config = dict(
    n_kv_head=3,
    rope_fraction=0.5,
    extras=['local attention windows', 'shifted keys', 'gated attention', 'capped logits'],
    optimizer='cautious_adamw',
    warmup_steps=464,
    schedule='cos',
)
Each number is 200 + 40 x the weight over its row's rms, rounded and kept within 0 to 999. Layers, rows and columns count from 0. The size before them is the row's rms in percent of the matrix's.

# up: layer 7 MLP up, 384x96, rms 0.129, rows 278-313, columns 0-95
# down: layer 7 MLP down (transposed), 384x96, rms 0.12, rows 278-313, columns 0-95
up278,125,169,275,205,243,225,217,289,273,139,246,241,184,172,173,170,173,203,148,207,242,310,144,193,158,172,203,161,157,146,205,174,211,198,194,232,253,203,231,202,177,232,200,209,170,210,218,147,197,163,225,196,223,308,215,230,250,165,183,134,128,194,230,188,206,153,164,171,159,231,253,209,160,229,192,151,122,146,229,184,223,196,114,175,238,227,231,131,205,190,213,151,174,146,244,204,224
down278,119,189,228,161,239,178,216,169,211,249,227,179,156,237,190,127,192,202,297,162,256,194,223,229,233,174,214,123,214,179,227,198,157,223,160,154,231,188,204,236,186,209,275,151,197,161,240,227,208,238,217,157,170,149,195,240,264,176,206,246,139,245,126,157,179,225,98,296,210,133,160,209,174,169,279,160,204,203,205,229,222,207,140,218,150,155,238,186,141,183,194,209,207,195,244,283,172
up279,100,218,240,118,213,148,208,228,247,187,231,237,225,247,262,115,186,171,158,191,208,207,203,179,177,185,233,176,226,214,187,209,186,176,241,221,218,191,167,262,203,163,128,185,175,161,187,180,317,156,218,188,193,187,152,165,205,229,209,200,171,153,244,154,152,225,187,215,116,140,172,192,257,167,286,200,256,148,186,141,170,204,182,226,261,251,172,141,234,245,111,264,238,243,193,168,157
down279,105,196,171,205,219,152,183,167,192,167,258,201,112,256,157,212,151,184,168,154,185,182,192,151,207,227,234,255,235,192,205,221,177,217,199,193,176,187,187,195,115,230,197,181,291,126,190,183,148,202,131,134,172,169,211,193,225,229,135,232,213,200,191,229,202,277,272,135,184,194,165,136,117,160,182,198,118,214,295,211,209,156,179,202,177,229,173,185,162,210,178,140,207,271,163,263,146
up280,098,141,229,155,200,211,270,332,250,230,219,211,136,240,223,139,194,174,158,212,216,257,167,147,243,227,268,112,208,231,185,218,230,222,165,237,188,180,201,179,211,149,199,203,220,167,225,222,226,168,215,168,264,251,192,83,170,221,219,121,243,252,142,195,193,196,214,202,218,170,238,127,179,207,141,221,148,159,206,196,255,176,141,160,145,191,206,171,182,203,180,187,184,227,196,182,146
down280,101,217,220,213,238,207,135,150,102,107,211,222,201,224,219,210,115,180,227,195,143,104,195,200,185,209,200,242,244,222,196,206,217,237,236,164,214,239,176,199,177,253,182,195,285,167,189,197,251,206,224,329,179,196,261,256,164,180,221,239,219,183,180,165,244,199,173,167,210,240,213,269,226,184,219,266,204,232,180,135,160,186,180,204,185,97,210,193,195,120,143,183,190,176,211,181,236
up281,103,217,213,190,200,263,136,175,193,153,251,268,186,236,235,166,191,235,218,185,160,308,171,264,165,247,253,216,231,223,182,171,262,208,256,240,245,154,170,164,197,206,214,155,184,181,241,226,228,222,243,187,188,237,213,244,179,189,181,219,186,256,220,205,155,166,199,256,216,187,178,212,102,240,157,149,218,209,253,124,256,156,222,180,204,244,110,141,146,164,120,203,183,146,261,200,221
down281,106,220,249,243,254,114,169,273,167,257,73,266,194,211,196,220,177,164,166,120,203,136,298,213,201,177,188,254,213,183,183,149,168,170,181,254,239,235,182,172,215,199,140,150,206,163,189,220,157,225,171,216,171,209,172,109,220,164,190,202,245,223,209,239,145,226,222,221,227,197,175,227,140,240,241,204,202,233,167,218,176,208,202,142,230,163,198,204,256,144,239,190,224,254,242,136,203
up282,082,232,236,124,173,203,248,271,198,255,250,300,175,165,201,188,210,210,184,222,193,177,192,136,184,170,182,199,195,176,165,201,210,205,231,222,200,197,138,204,157,226,252,212,190,155,214,169,210,157,174,179,214,156,199,194,170,221,194,143,245,223,113,282,186,138,278,218,147,213,184,194,199,217,202,228,201,180,257,200,224,264,147,259,183,216,133,242,178,145,236,184,253,112,202,84,270
down282,081,212,178,178,223,200,268,204,136,193,138,148,171,207,157,206,181,243,192,246,169,165,98,230,242,163,127,141,195,193,183,184,220,164,262,160,190,229,201,185,230,221,219,189,216,154,119,193,226,223,196,199,219,244,223,195,208,167,240,175,245,272,233,133,217,185,157,168,185,158,143,226,215,152,225,206,222,132,300,257,151,233,244,218,225,199,138,141,212,247,245,252,130,119,194,223,222
up283,102,198,223,194,182,153,233,210,246,256,183,222,175,235,173,192,142,261,185,255,173,184,138,246,135,179,224,283,203,165,141,158,149,293,253,193,273,251,218,161,188,168,183,170,220,211,223,207,197,258,230,201,168,193,212,193,261,172,89,153,164,234,165,192,128,99,218,220,244,179,117,169,242,193,251,240,263,207,172,195,227,169,219,195,248,216,200,218,173,230,186,181,209,163,159,241,182
down283,105,132,179,175,223,217,185,172,218,209,186,240,172,196,317,146,185,231,195,152,272,216,228,193,254,236,179,165,228,250,221,241,187,278,223,168,190,182,233,196,149,233,146,152,155,233,169,186,173,199,236,184,172,165,217,149,137,159,133,220,154,214,216,137,224,273,177,180,244,202,147,296,167,203,177,136,112,197,180,252,142,213,226,282,145,163,201,152,212,217,221,217,199,160,210,215,177
up284,096,146,263,172,145,145,157,183,193,195,213,206,118,189,191,174,201,209,181,235,142,221,228,173,203,170,203,138,218,181,232,191,181,266,235,210,126,232,142,239,230,266,191,186,209,194,189,112,165,220,272,313,135,174,220,254,260,223,130,161,184,226,108,208,169,236,206,258,194,158,232,228,219,203,208,280,161,219,207,208,203,190,161,145,134,210,222,149,205,217,223,244,179,186,248,208,239
down284,092,190,232,182,148,180,276,208,210,146,205,238,205,122,224,233,188,176,178,209,265,239,218,227,73,191,175,112,168,242,155,254,231,186,210,142,167,191,173,178,216,141,137,166,273,179,179,124,174,222,201,161,259,213,141,178,161,139,229,254,229,189,270,222,214,248,176,169,211,174,200,185,157,232,190,126,188,243,128,205,192,216,248,153,174,199,264,192,215,175,201,175,254,245,203,180,199
up285,120,153,228,225,191,137,251,284,204,159,185,212,206,225,159,195,198,191,104,234,226,222,148,161,231,153,212,118,153,235,167,195,219,215,202,249,196,255,164,127,229,180,234,252,224,129,163,273,269,144,268,152,162,192,237,232,188,248,190,191,248,167,188,180,160,147,173,248,155,167,227,185,202,197,205,222,257,211,226,189,162,151,134,176,218,272,154,189,176,264,139,145,197,202,176,221,171
down285,121,222,168,200,181,223,240,242,167,252,238,222,228,189,227,161,247,147,201,187,161,208,187,185,181,217,141,224,167,130,184,248,218,194,177,221,206,245,227,205,151,191,236,208,195,196,216,256,211,192,179,216,261,219,205,144,204,203,210,269,147,163,170,216,272,259,192,235,166,129,190,207,231,252,219,185,146,207,191,236,263,147,277,183,137,174,232,223,192,214,183,353,243,89,253,153,243
up286,101,312,200,183,131,175,216,218,185,164,257,188,242,186,148,151,192,193,110,142,269,200,206,178,162,201,215,130,186,183,200,205,209,222,205,214,254,273,176,143,183,253,234,167,222,140,209,174,207,157,167,213,129,176,218,122,188,256,225,215,114,212,165,175,149,163,191,215,128,218,160,185,234,189,258,257,212,187,183,235,275,235,189,226,155,248,261,237,233,237,211,142,224,174,200,220,231
down286,097,80,236,233,200,226,227,122,225,223,163,211,222,136,259,185,195,120,220,175,209,193,180,204,215,260,143,163,131,210,251,176,195,207,289,126,189,172,185,203,241,204,266,205,252,210,177,180,239,211,182,239,199,194,245,229,197,109,226,209,234,187,176,136,241,179,213,228,210,222,125,229,104,190,159,215,179,196,207,163,183,210,253,122,181,174,158,150,158,264,175,184,231,236,201,161,195
up287,087,168,178,204,140,174,209,234,193,179,197,196,184,210,139,163,126,161,202,209,178,203,207,207,204,208,198,198,162,155,124,219,122,209,161,201,225,186,336,181,158,169,190,233,131,147,231,176,252,212,200,266,185,165,187,213,229,164,142,132,210,226,281,178,189,236,142,181,236,169,209,189,231,99,196,244,241,235,173,135,230,149,207,198,184,199,162,148,254,281,196,213,137,146,193,148,196
down287,085,138,151,181,215,228,195,140,174,292,164,166,205,112,227,193,206,204,196,190,150,236,170,233,279,287,151,173,183,245,252,151,207,204,224,186,213,155,207,250,212,215,123,257,227,214,192,216,173,183,155,170,174,249,244,186,294,184,261,225,158,194,252,209,182,188,231,241,187,164,132,193,151,166,178,185,307,248,226,236,223,207,198,210,126,195,212,202,243,234,214,208,220,176,268,152,240
up288,098,197,231,93,246,186,211,275,221,247,211,197,206,121,176,105,177,212,196,215,149,253,174,188,115,209,252,227,210,199,145,198,210,203,236,197,231,235,184,198,244,180,173,212,218,209,239,132,255,242,273,185,178,220,248,127,191,196,206,254,164,186,190,229,168,142,217,267,239,183,235,230,162,208,286,203,124,219,173,195,139,226,199,244,181,290,153,156,213,147,150,210,222,210,216,164,187
down288,102,214,198,242,178,249,149,202,225,216,252,177,187,133,261,231,167,223,210,236,131,204,283,171,271,123,198,157,229,176,229,152,233,209,147,179,116,260,224,206,178,176,200,215,198,144,245,292,186,199,213,261,205,208,219,200,138,280,195,192,245,153,194,174,150,170,212,164,206,225,198,156,160,224,214,224,268,197,164,199,150,187,226,234,195,148,153,129,209,112,181,219,143,193,157,130,201
up289,093,205,165,196,164,232,255,224,213,253,268,221,243,225,151,137,119,175,205,246,195,201,195,224,214,154,180,263,213,186,216,204,134,202,186,180,235,197,130,251,189,243,188,189,248,182,135,280,182,249,251,260,174,161,130,243,194,168,103,108,216,231,146,236,171,188,198,258,187,218,163,188,138,229,141,183,115,217,231,192,226,239,229,246,238,211,187,170,241,193,215,176,166,224,250,173,249
down289,097,189,224,212,231,231,180,116,128,219,243,227,228,181,114,317,138,123,193,200,198,160,176,213,132,221,133,110,216,201,259,204,196,215,175,197,200,164,277,161,232,286,173,200,240,207,253,163,171,195,149,163,247,132,208,191,176,193,162,196,208,195,145,187,211,158,168,173,206,212,209,127,248,157,221,240,208,229,199,204,250,226,204,192,226,139,185,158,188,235,199,260,199,186,204,184,120
up290,103,212,250,119,237,148,272,209,288,148,253,173,145,143,181,205,173,205,189,197,215,215,199,210,151,134,283,160,198,186,204,194,235,192,223,193,184,182,177,221,250,182,182,185,154,169,153,123,273,230,216,181,123,201,165,286,184,146,160,195,166,167,222,166,248,212,146,227,178,264,179,128,190,208,241,221,271,245,183,260,187,244,182,227,211,206,117,200,271,212,170,171,166,172,200,178,182
down290,104,140,189,216,162,230,210,184,217,187,203,178,165,226,170,197,172,191,213,221,188,168,207,190,230,214,217,269,172,244,206,128,221,217,189,214,253,157,124,124,107,223,226,200,233,115,201,209,142,219,241,272,201,165,135,250,244,179,211,227,300,185,213,208,147,255,194,223,119,226,224,136,162,97,228,167,151,237,184,118,204,267,234,199,222,182,193,226,201,193,172,172,142,153,216,195,164
up291,104,174,182,218,188,184,222,235,218,226,177,148,206,261,156,176,241,280,73,256,266,199,183,245,224,190,181,208,148,206,185,163,187,245,235,207,199,280,193,177,185,210,230,229,197,190,215,229,189,223,250,223,278,171,239,255,262,218,169,148,147,319,175,221,188,124,182,181,198,155,226,236,212,227,176,220,167,232,186,94,236,113,201,196,239,255,208,195,180,223,221,238,212,187,227,173,237
down291,105,201,212,270,158,213,188,152,113,178,190,178,145,122,189,219,133,216,253,211,170,191,114,238,188,186,254,176,181,257,268,219,156,265,232,243,191,197,208,105,229,172,177,228,243,211,159,197,227,214,165,162,157,245,165,205,209,183,186,256,162,175,155,192,207,191,234,186,251,200,256,142,201,211,185,213,128,212,202,168,245,299,199,208,147,182,301,150,212,199,144,215,190,176,130,212,181
up292,098,251,181,90,197,234,168,189,275,157,202,172,207,187,190,129,187,194,214,212,140,225,223,204,223,232,201,166,151,131,151,164,112,291,218,251,164,181,240,166,221,204,217,125,231,203,185,120,270,233,187,253,157,149,163,130,177,237,139,266,202,186,225,132,176,162,207,185,190,210,247,156,139,178,202,211,240,203,194,145,227,241,224,204,267,228,258,184,207,209,192,223,188,220,164,237,205
down292,093,234,345,146,263,232,194,246,218,178,230,171,213,132,194,204,228,236,279,176,183,158,179,211,241,167,155,232,253,206,236,260,205,186,138,190,187,199,146,205,210,182,164,208,270,109,221,210,178,274,209,202,177,239,218,249,203,246,198,195,108,177,175,210,237,186,155,214,160,212,173,191,229,247,193,165,269,201,269,191,183,281,186,212,127,163,231,181,248,185,183,172,193,235,207,148,213
up293,098,237,223,210,193,223,171,170,169,164,224,243,225,172,267,158,172,246,158,247,245,211,141,117,179,153,163,180,187,167,147,179,253,248,124,185,211,196,280,184,252,289,248,211,199,184,183,171,186,209,212,176,168,261,227,106,271,190,214,160,180,218,190,207,177,205,196,149,238,203,173,197,178,236,184,222,128,265,221,161,207,198,264,156,116,260,253,246,186,201,159,252,188,181,203,157,272
down293,101,202,256,195,183,140,222,221,158,244,155,204,219,230,186,299,204,88,234,220,169,213,216,179,179,243,176,236,204,250,228,207,204,162,200,217,256,239,213,221,256,237,211,136,257,247,196,230,195,155,223,182,154,189,123,207,164,199,175,156,238,184,196,236,146,218,218,139,195,176,188,227,182,162,243,158,156,225,166,168,123,219,140,212,235,261,184,240,173,223,133,278,194,289,150,212,284
up294,092,163,175,75,226,199,179,194,185,156,245,217,176,145,146,185,182,234,177,216,240,190,215,139,227,172,318,173,228,203,199,198,149,316,206,235,132,196,115,185,190,256,255,172,178,208,256,184,210,175,147,209,222,188,212,133,165,187,185,164,145,204,193,204,223,146,192,277,153,212,236,190,166,228,246,185,202,196,179,213,208,185,285,251,122,166,211,169,207,231,219,162,202,173,178,178,252
down294,082,206,195,227,145,233,230,208,190,140,214,188,115,191,213,206,239,189,133,172,177,172,214,171,236,162,187,231,179,104,167,164,199,283,216,192,172,98,239,215,201,100,194,207,226,229,157,153,160,181,215,202,194,213,142,264,214,213,223,253,127,257,209,169,243,261,137,253,219,221,174,234,263,163,187,216,169,155,164,176,191,88,198,180,229,189,230,217,220,243,192,181,176,232,156,234,260
up295,100,243,241,213,199,168,155,191,200,194,199,239,167,201,160,127,187,176,105,226,155,206,223,135,275,104,175,261,172,125,145,223,190,159,250,215,205,218,174,169,175,215,191,182,223,207,139,183,228,246,224,246,176,217,130,203,217,233,234,228,172,206,147,148,176,148,130,211,275,234,243,184,267,159,204,250,130,154,228,266,209,167,185,192,218,234,240,170,250,194,160,179,231,203,239,134,152
down295,096,176,193,218,209,231,232,176,167,176,200,157,220,197,201,191,219,139,163,200,144,193,193,178,211,177,193,220,194,256,237,170,135,294,200,202,215,217,239,265,149,239,137,256,219,142,230,246,166,160,192,217,238,239,198,234,201,102,186,146,97,222,222,219,267,175,144,186,274,207,172,176,193,199,212,211,183,117,177,154,169,197,115,185,233,225,181,156,251,89,197,189,204,252,149,187,250
up296,101,200,160,164,214,241,160,165,194,167,267,209,174,223,225,240,235,278,235,243,155,257,148,177,233,164,213,141,135,126,196,163,130,196,195,207,154,225,189,283,201,226,215,111,122,235,199,175,236,218,259,172,199,190,222,203,218,198,139,192,187,260,256,239,223,253,239,293,239,195,183,192,213,143,191,232,127,271,227,155,169,161,235,161,177,187,146,151,148,242,206,183,190,170,194,196,194
down296,101,139,147,216,198,198,208,220,169,170,209,137,329,154,261,136,281,175,182,219,222,187,263,148,158,241,196,241,146,238,235,165,156,227,215,214,270,208,266,194,195,242,164,223,170,184,230,255,208,165,132,189,172,179,209,248,176,182,196,206,211,225,200,168,140,156,89,163,193,227,179,194,151,215,177,136,139,171,211,237,227,221,107,179,226,261,195,204,199,156,211,190,158,201,192,228,212
up297,099,170,221,187,226,197,263,171,175,279,234,163,178,197,208,219,183,220,204,179,194,223,159,233,233,254,234,238,105,135,197,242,209,176,168,213,250,248,227,174,189,184,81,235,214,176,253,211,233,196,213,198,181,158,218,166,264,177,145,147,195,168,245,197,188,213,191,182,233,200,188,170,208,200,198,232,251,284,276,194,287,138,169,242,252,245,127,115,256,214,185,199,131,176,237,160,162
down297,093,214,172,247,143,206,234,78,235,201,171,230,184,175,195,187,231,220,276,190,174,269,223,200,282,183,183,190,230,162,221,152,155,247,195,179,248,224,211,207,225,244,239,153,143,260,180,299,195,170,167,153,181,209,277,144,194,213,204,181,205,202,267,217,152,210,214,253,198,129,205,165,204,183,229,149,239,203,150,147,186,208,207,188,109,202,222,190,188,179,200,162,195,146,137,117,140
up298,092,227,187,179,249,225,244,259,214,199,243,233,252,278,225,178,234,289,182,222,198,296,210,226,244,225,240,224,269,147,228,151,162,212,190,209,223,167,205,199,238,262,223,216,178,238,239,266,178,266,193,131,229,190,175,168,203,235,201,174,179,255,155,207,282,172,266,299,196,223,198,183,193,219,245,208,254,301,186,177,221,163,224,221,148,198,148,207,170,255,209,141,171,195,248,188,210
down298,085,192,138,251,154,202,230,191,162,173,299,191,152,179,192,207,203,300,221,167,218,225,179,116,238,241,196,218,178,151,191,106,127,152,247,201,199,257,192,261,203,214,234,191,157,260,215,199,228,235,192,192,174,159,165,247,234,191,162,234,184,216,208,197,184,141,239,212,229,285,235,197,206,193,239,220,168,173,102,177,188,161,209,258,135,278,187,230,228,152,150,240,265,199,177,218,187
up299,094,250,222,149,263,115,244,276,159,208,215,208,186,250,252,213,222,198,187,247,247,139,212,238,221,135,239,192,193,198,159,271,188,213,136,241,211,140,235,163,213,234,194,213,170,166,242,200,215,151,208,176,285,208,198,166,154,268,137,198,277,222,225,172,199,170,192,197,219,181,213,210,205,188,140,131,272,174,253,215,158,146,260,203,262,242,198,189,257,237,175,292,205,168,234,226,197
down299,098,177,193,221,152,203,132,135,233,180,251,196,199,229,206,177,206,109,109,166,117,164,188,146,211,285,211,263,254,194,284,157,227,163,245,240,159,185,230,228,278,225,229,235,195,154,198,234,154,221,143,158,157,154,154,202,186,136,207,224,229,99,154,171,188,233,186,185,215,193,216,183,250,163,189,254,196,234,200,234,197,216,199,202,160,205,177,220,184,232,290,178,144,178,176,236,198
up300,108,198,264,168,214,181,119,190,189,183,233,173,137,186,184,184,190,167,127,241,198,166,196,152,194,145,230,165,161,219,250,242,209,272,232,196,220,153,211,272,173,228,163,191,281,135,178,174,197,201,222,244,157,224,184,171,206,142,206,228,229,234,151,170,237,191,151,271,177,212,182,213,252,204,161,110,199,278,171,195,169,165,216,137,220,258,204,266,127,217,167,123,203,226,273,139,224
down300,111,242,269,152,124,206,161,224,237,262,202,185,134,200,143,187,188,152,229,210,249,157,181,156,221,237,205,136,164,211,266,170,188,187,151,176,199,124,192,215,142,202,209,192,111,188,165,293,169,108,208,192,238,183,162,203,224,207,228,175,193,227,168,183,338,188,217,204,233,222,182,183,260,271,203,236,214,217,118,212,156,168,172,207,236,165,180,236,163,175,209,162,221,222,236,202,228
up301,097,241,199,160,304,187,206,229,202,216,176,277,201,220,124,185,138,201,192,260,226,194,191,213,191,192,211,219,167,166,213,248,159,158,210,233,271,243,169,132,199,196,193,180,194,192,210,252,233,211,184,252,198,237,139,248,229,246,147,181,197,253,156,144,203,127,135,181,185,309,215,178,196,276,194,246,200,220,214,243,167,164,260,259,159,232,271,206,164,216,187,164,170,234,160,113,176
down301,092,130,122,207,135,245,202,203,185,85,269,168,216,179,187,162,135,166,291,238,194,235,167,187,164,189,234,160,185,198,202,214,257,199,230,226,165,214,203,234,193,232,185,135,169,139,234,169,220,213,188,193,227,265,218,176,203,212,185,152,164,167,261,223,167,200,197,263,269,116,204,222,218,169,222,222,208,143,193,120,233,224,208,124,168,183,168,173,167,155,199,293,186,254,245,196,189
up302,105,226,226,194,223,140,289,230,260,150,201,184,207,191,214,198,202,227,207,211,196,175,155,298,200,97,286,151,210,235,173,178,206,179,222,244,238,183,204,235,237,195,147,166,190,185,210,243,200,227,191,185,91,202,161,183,198,175,194,194,213,166,186,159,171,194,221,257,138,193,269,106,223,224,132,243,189,294,206,164,199,236,184,167,156,217,188,173,252,227,104,210,147,200,170,218,242
down302,106,167,220,204,270,237,132,170,180,155,164,142,177,138,191,233,200,187,180,164,267,223,201,196,192,188,186,210,138,159,226,133,182,203,155,231,232,285,186,265,133,175,191,162,241,134,110,135,221,195,238,167,144,174,245,146,244,224,160,176,136,215,130,290,170,219,232,208,216,207,220,235,138,195,195,211,174,156,214,257,148,135,142,174,221,154,166,231,186,201,199,236,210,217,238,174,175
up303,104,204,285,161,204,253,230,187,196,254,218,259,240,133,122,206,220,302,169,219,185,182,163,259,112,245,235,220,173,225,152,204,245,222,149,219,166,236,187,236,165,226,217,168,197,195,248,132,203,260,211,241,157,197,256,227,203,250,182,140,274,193,245,186,208,134,204,154,243,173,239,192,109,162,136,221,163,114,229,223,191,231,216,213,181,191,157,219,177,193,196,222,187,249,220,227,222
down303,104,178,217,145,188,215,243,223,150,191,134,215,141,212,212,197,269,195,194,231,201,152,223,194,116,302,227,193,259,257,196,185,158,179,258,235,181,191,165,186,176,138,230,188,192,136,233,220,226,196,207,298,190,206,197,268,139,203,255,191,195,203,165,233,174,186,211,239,214,140,201,202,204,196,220,275,251,156,172,162,147,169,112,206,167,223,173,232,129,218,229,217,224,273,136,289,210
up304,104,214,201,203,226,148,209,254,238,197,249,218,286,205,189,141,263,212,200,190,235,233,161,167,199,238,195,258,152,165,83,257,208,180,156,271,181,255,190,230,146,203,223,161,109,156,242,113,251,177,197,200,224,170,203,226,225,188,240,168,212,195,192,279,279,245,164,180,224,206,187,193,212,216,263,173,217,209,253,226,208,174,263,205,181,198,220,139,262,211,142,219,190,218,177,286,228
down304,107,214,177,156,187,156,224,222,234,181,200,140,139,148,303,172,217,259,197,190,230,235,215,176,238,200,180,206,188,145,276,205,177,176,222,194,227,180,136,178,194,182,223,201,230,261,148,240,148,271,154,187,219,186,178,228,206,165,161,230,215,235,169,201,222,250,181,229,252,181,156,183,184,169,262,197,158,262,265,227,186,163,201,258,90,177,156,241,209,238,120,220,190,224,111,172,112
up305,116,243,189,183,217,154,226,194,276,193,223,232,235,189,179,211,160,230,198,258,230,266,220,165,212,150,188,165,225,142,149,209,185,205,200,243,166,210,237,258,153,306,117,120,152,144,201,201,174,215,197,211,179,247,279,228,169,257,149,192,219,191,256,173,188,191,162,191,211,219,206,165,206,278,192,289,141,231,221,160,204,134,210,180,179,235,151,147,258,237,208,181,249,219,205,179,293
down305,121,170,170,180,234,203,225,123,187,241,178,187,220,194,219,148,235,115,225,193,181,211,259,250,235,166,132,240,243,169,226,230,163,226,220,237,212,174,190,221,248,282,208,203,183,198,161,154,185,255,187,271,143,173,194,269,212,195,168,191,257,291,280,193,146,163,244,212,140,214,140,206,127,249,180,216,243,138,200,188,162,194,131,244,199,124,211,244,264,199,210,158,172,237,223,163,185
up306,093,272,213,158,217,152,184,189,189,263,206,195,277,163,207,124,241,186,132,187,189,215,197,202,226,224,195,235,194,145,160,207,195,209,206,174,174,165,208,218,187,174,190,164,148,176,180,221,307,171,202,186,149,199,177,252,230,181,167,271,151,166,246,189,205,202,210,222,132,202,126,244,244,168,328,210,244,249,231,163,186,224,185,268,194,264,185,158,106,208,121,199,228,228,229,183,150
down306,096,227,204,169,275,175,102,186,140,115,188,198,253,162,195,161,166,240,236,204,226,194,282,136,171,250,204,234,257,204,152,201,152,209,210,186,274,231,169,222,124,204,197,218,281,234,155,178,229,173,241,155,223,147,193,184,182,222,128,217,189,148,196,282,245,255,205,172,183,228,232,188,177,135,224,258,180,232,311,169,160,198,168,186,189,206,185,226,213,215,178,177,240,218,228,226,240
up307,110,178,280,208,212,172,206,197,201,104,182,164,219,142,224,155,152,209,191,273,205,227,100,181,156,164,213,265,181,190,178,213,192,181,166,259,209,182,180,161,174,239,261,238,170,183,222,237,195,145,217,272,195,256,130,213,223,145,244,139,149,187,150,207,186,162,169,223,150,274,231,125,184,178,179,194,217,202,266,258,234,172,148,274,217,209,196,163,156,238,217,150,156,167,178,165,248
down307,104,234,179,252,143,211,197,165,174,183,111,103,183,200,174,172,201,187,226,140,186,167,293,194,141,185,212,246,245,238,179,191,216,235,149,192,227,196,159,198,183,198,248,161,243,210,177,200,198,237,200,245,214,186,160,154,184,208,133,212,245,173,221,159,129,153,236,242,213,236,273,173,214,118,236,164,245,169,197,154,164,163,198,202,141,216,206,99,246,86,230,141,202,181,226,197,204
up308,095,241,184,171,162,222,157,211,245,238,218,276,184,268,233,230,195,167,196,222,260,234,201,163,183,225,257,148,87,195,181,254,219,201,203,267,214,259,251,218,233,166,234,172,230,174,180,184,190,245,282,184,214,205,210,204,271,239,178,174,199,272,140,226,217,190,137,204,183,214,138,185,147,218,256,191,274,198,201,183,214,185,238,217,222,213,178,270,140,186,171,137,238,92,161,225,247
down308,090,203,197,183,180,181,240,161,204,215,152,237,158,147,249,261,162,194,160,214,211,220,236,227,203,210,239,152,306,167,204,178,174,151,194,236,185,247,212,110,182,199,209,155,268,172,137,161,199,129,253,238,179,195,204,227,252,211,197,218,155,204,156,178,109,232,192,197,184,266,219,217,141,173,211,199,182,181,284,254,231,185,145,206,271,169,248,262,223,132,207,244,284,247,194,149,177
up309,087,254,214,202,300,160,212,191,237,197,232,292,129,133,175,184,227,233,106,232,152,197,193,187,246,167,198,242,172,190,166,234,129,188,228,174,202,221,203,246,246,218,200,159,172,225,194,217,183,137,214,186,200,140,174,253,248,233,136,150,171,250,181,164,193,154,182,146,192,281,262,168,225,228,218,237,222,165,244,230,177,195,136,240,223,230,304,184,201,175,184,247,168,219,168,182,262
down309,086,142,175,275,196,194,234,131,192,153,123,155,227,221,269,267,201,204,274,197,233,225,202,218,237,201,212,218,205,132,232,230,226,248,159,217,245,159,153,182,196,215,196,190,125,222,277,250,204,209,157,218,217,219,194,227,121,218,253,110,159,179,234,262,175,210,213,265,279,254,194,197,167,198,178,226,233,126,138,168,197,197,180,232,174,146,175,212,231,170,238,163,177,137,200,258,175
up310,115,198,264,188,218,197,220,231,152,184,175,143,219,244,266,119,167,196,217,251,238,222,224,144,149,173,290,163,129,195,155,218,183,246,279,241,261,288,191,252,216,191,217,150,163,199,170,109,231,214,217,237,222,227,168,190,200,189,233,144,185,256,203,218,187,243,159,206,288,280,242,215,190,193,178,170,156,192,192,212,189,244,207,227,213,195,172,243,181,233,160,203,239,234,248,149,282
down310,115,161,178,175,234,251,229,190,211,174,158,213,180,173,141,214,235,92,199,232,161,115,226,167,131,201,225,153,207,186,239,199,164,209,215,157,207,207,253,225,201,216,251,230,158,202,206,265,182,250,170,160,135,207,171,205,218,269,232,243,161,169,265,302,188,275,256,213,167,179,170,157,206,241,277,239,224,223,228,214,246,187,209,211,156,243,245,217,247,185,271,194,208,184,236,261,120
up311,112,240,279,189,155,228,219,241,203,219,277,211,221,237,218,142,177,301,178,183,171,164,146,132,173,221,234,188,228,177,151,178,221,173,229,205,213,212,255,214,281,252,173,203,139,142,276,222,213,182,208,240,204,169,174,257,192,240,225,191,285,197,156,125,230,134,238,122,236,135,269,152,173,219,274,198,196,202,267,210,191,193,223,204,227,201,188,192,218,203,231,164,262,171,232,223,217
down311,107,162,172,255,174,204,153,168,153,229,268,268,136,200,279,171,257,245,287,205,192,212,177,191,250,216,244,212,254,215,208,222,146,169,230,232,235,195,159,193,255,138,253,243,182,210,99,156,217,169,179,286,142,172,144,170,254,204,133,193,225,226,148,156,229,191,190,163,217,219,197,195,267,220,156,190,212,257,234,255,161,230,188,188,217,183,225,193,221,159,202,213,280,245,181,191,251
up312,098,209,176,114,219,178,209,219,211,276,230,248,197,172,248,204,187,281,246,224,145,282,196,233,207,251,208,162,180,157,189,135,172,205,166,209,207,189,189,184,224,263,165,147,172,200,229,191,257,259,203,268,190,207,134,160,203,281,147,148,210,235,230,168,182,168,222,213,252,210,165,149,139,108,238,208,259,202,200,142,175,185,222,266,134,210,182,193,188,226,176,267,141,198,156,234,145
down312,090,262,259,261,211,210,179,233,218,220,239,176,186,228,167,165,219,284,142,177,229,185,239,142,255,176,176,302,198,176,250,203,112,203,216,214,158,243,191,212,228,212,190,177,220,203,263,251,194,235,156,215,146,196,151,267,201,238,187,187,203,229,189,240,233,203,193,130,170,202,201,194,214,262,236,246,170,150,158,232,145,225,151,248,195,216,169,335,248,230,215,224,281,241,212,181,203
up313,113,211,217,67,270,198,199,259,247,187,156,192,226,252,212,179,217,192,130,250,164,226,106,255,216,138,267,179,165,243,189,170,232,200,207,245,215,230,271,173,234,219,184,176,216,142,154,229,177,172,176,218,169,245,177,172,201,244,226,109,200,173,189,162,205,166,162,225,210,210,298,188,194,176,131,183,224,211,283,203,207,209,219,119,165,247,222,229,241,195,168,228,240,206,214,174,165
down313,118,128,175,258,203,115,192,154,193,234,251,173,223,222,151,188,130,195,215,204,221,165,217,187,189,237,227,183,207,260,180,236,164,238,207,118,206,173,140,157,224,147,203,177,210,219,127,221,139,130,187,194,166,172,235,214,185,180,136,160,237,215,193,217,202,165,234,131,201,261,205,68,129,257,211,214,114,181,204,161,218,214,223,225,214,213,159,290,194,161,245,185,204,206,170,151,194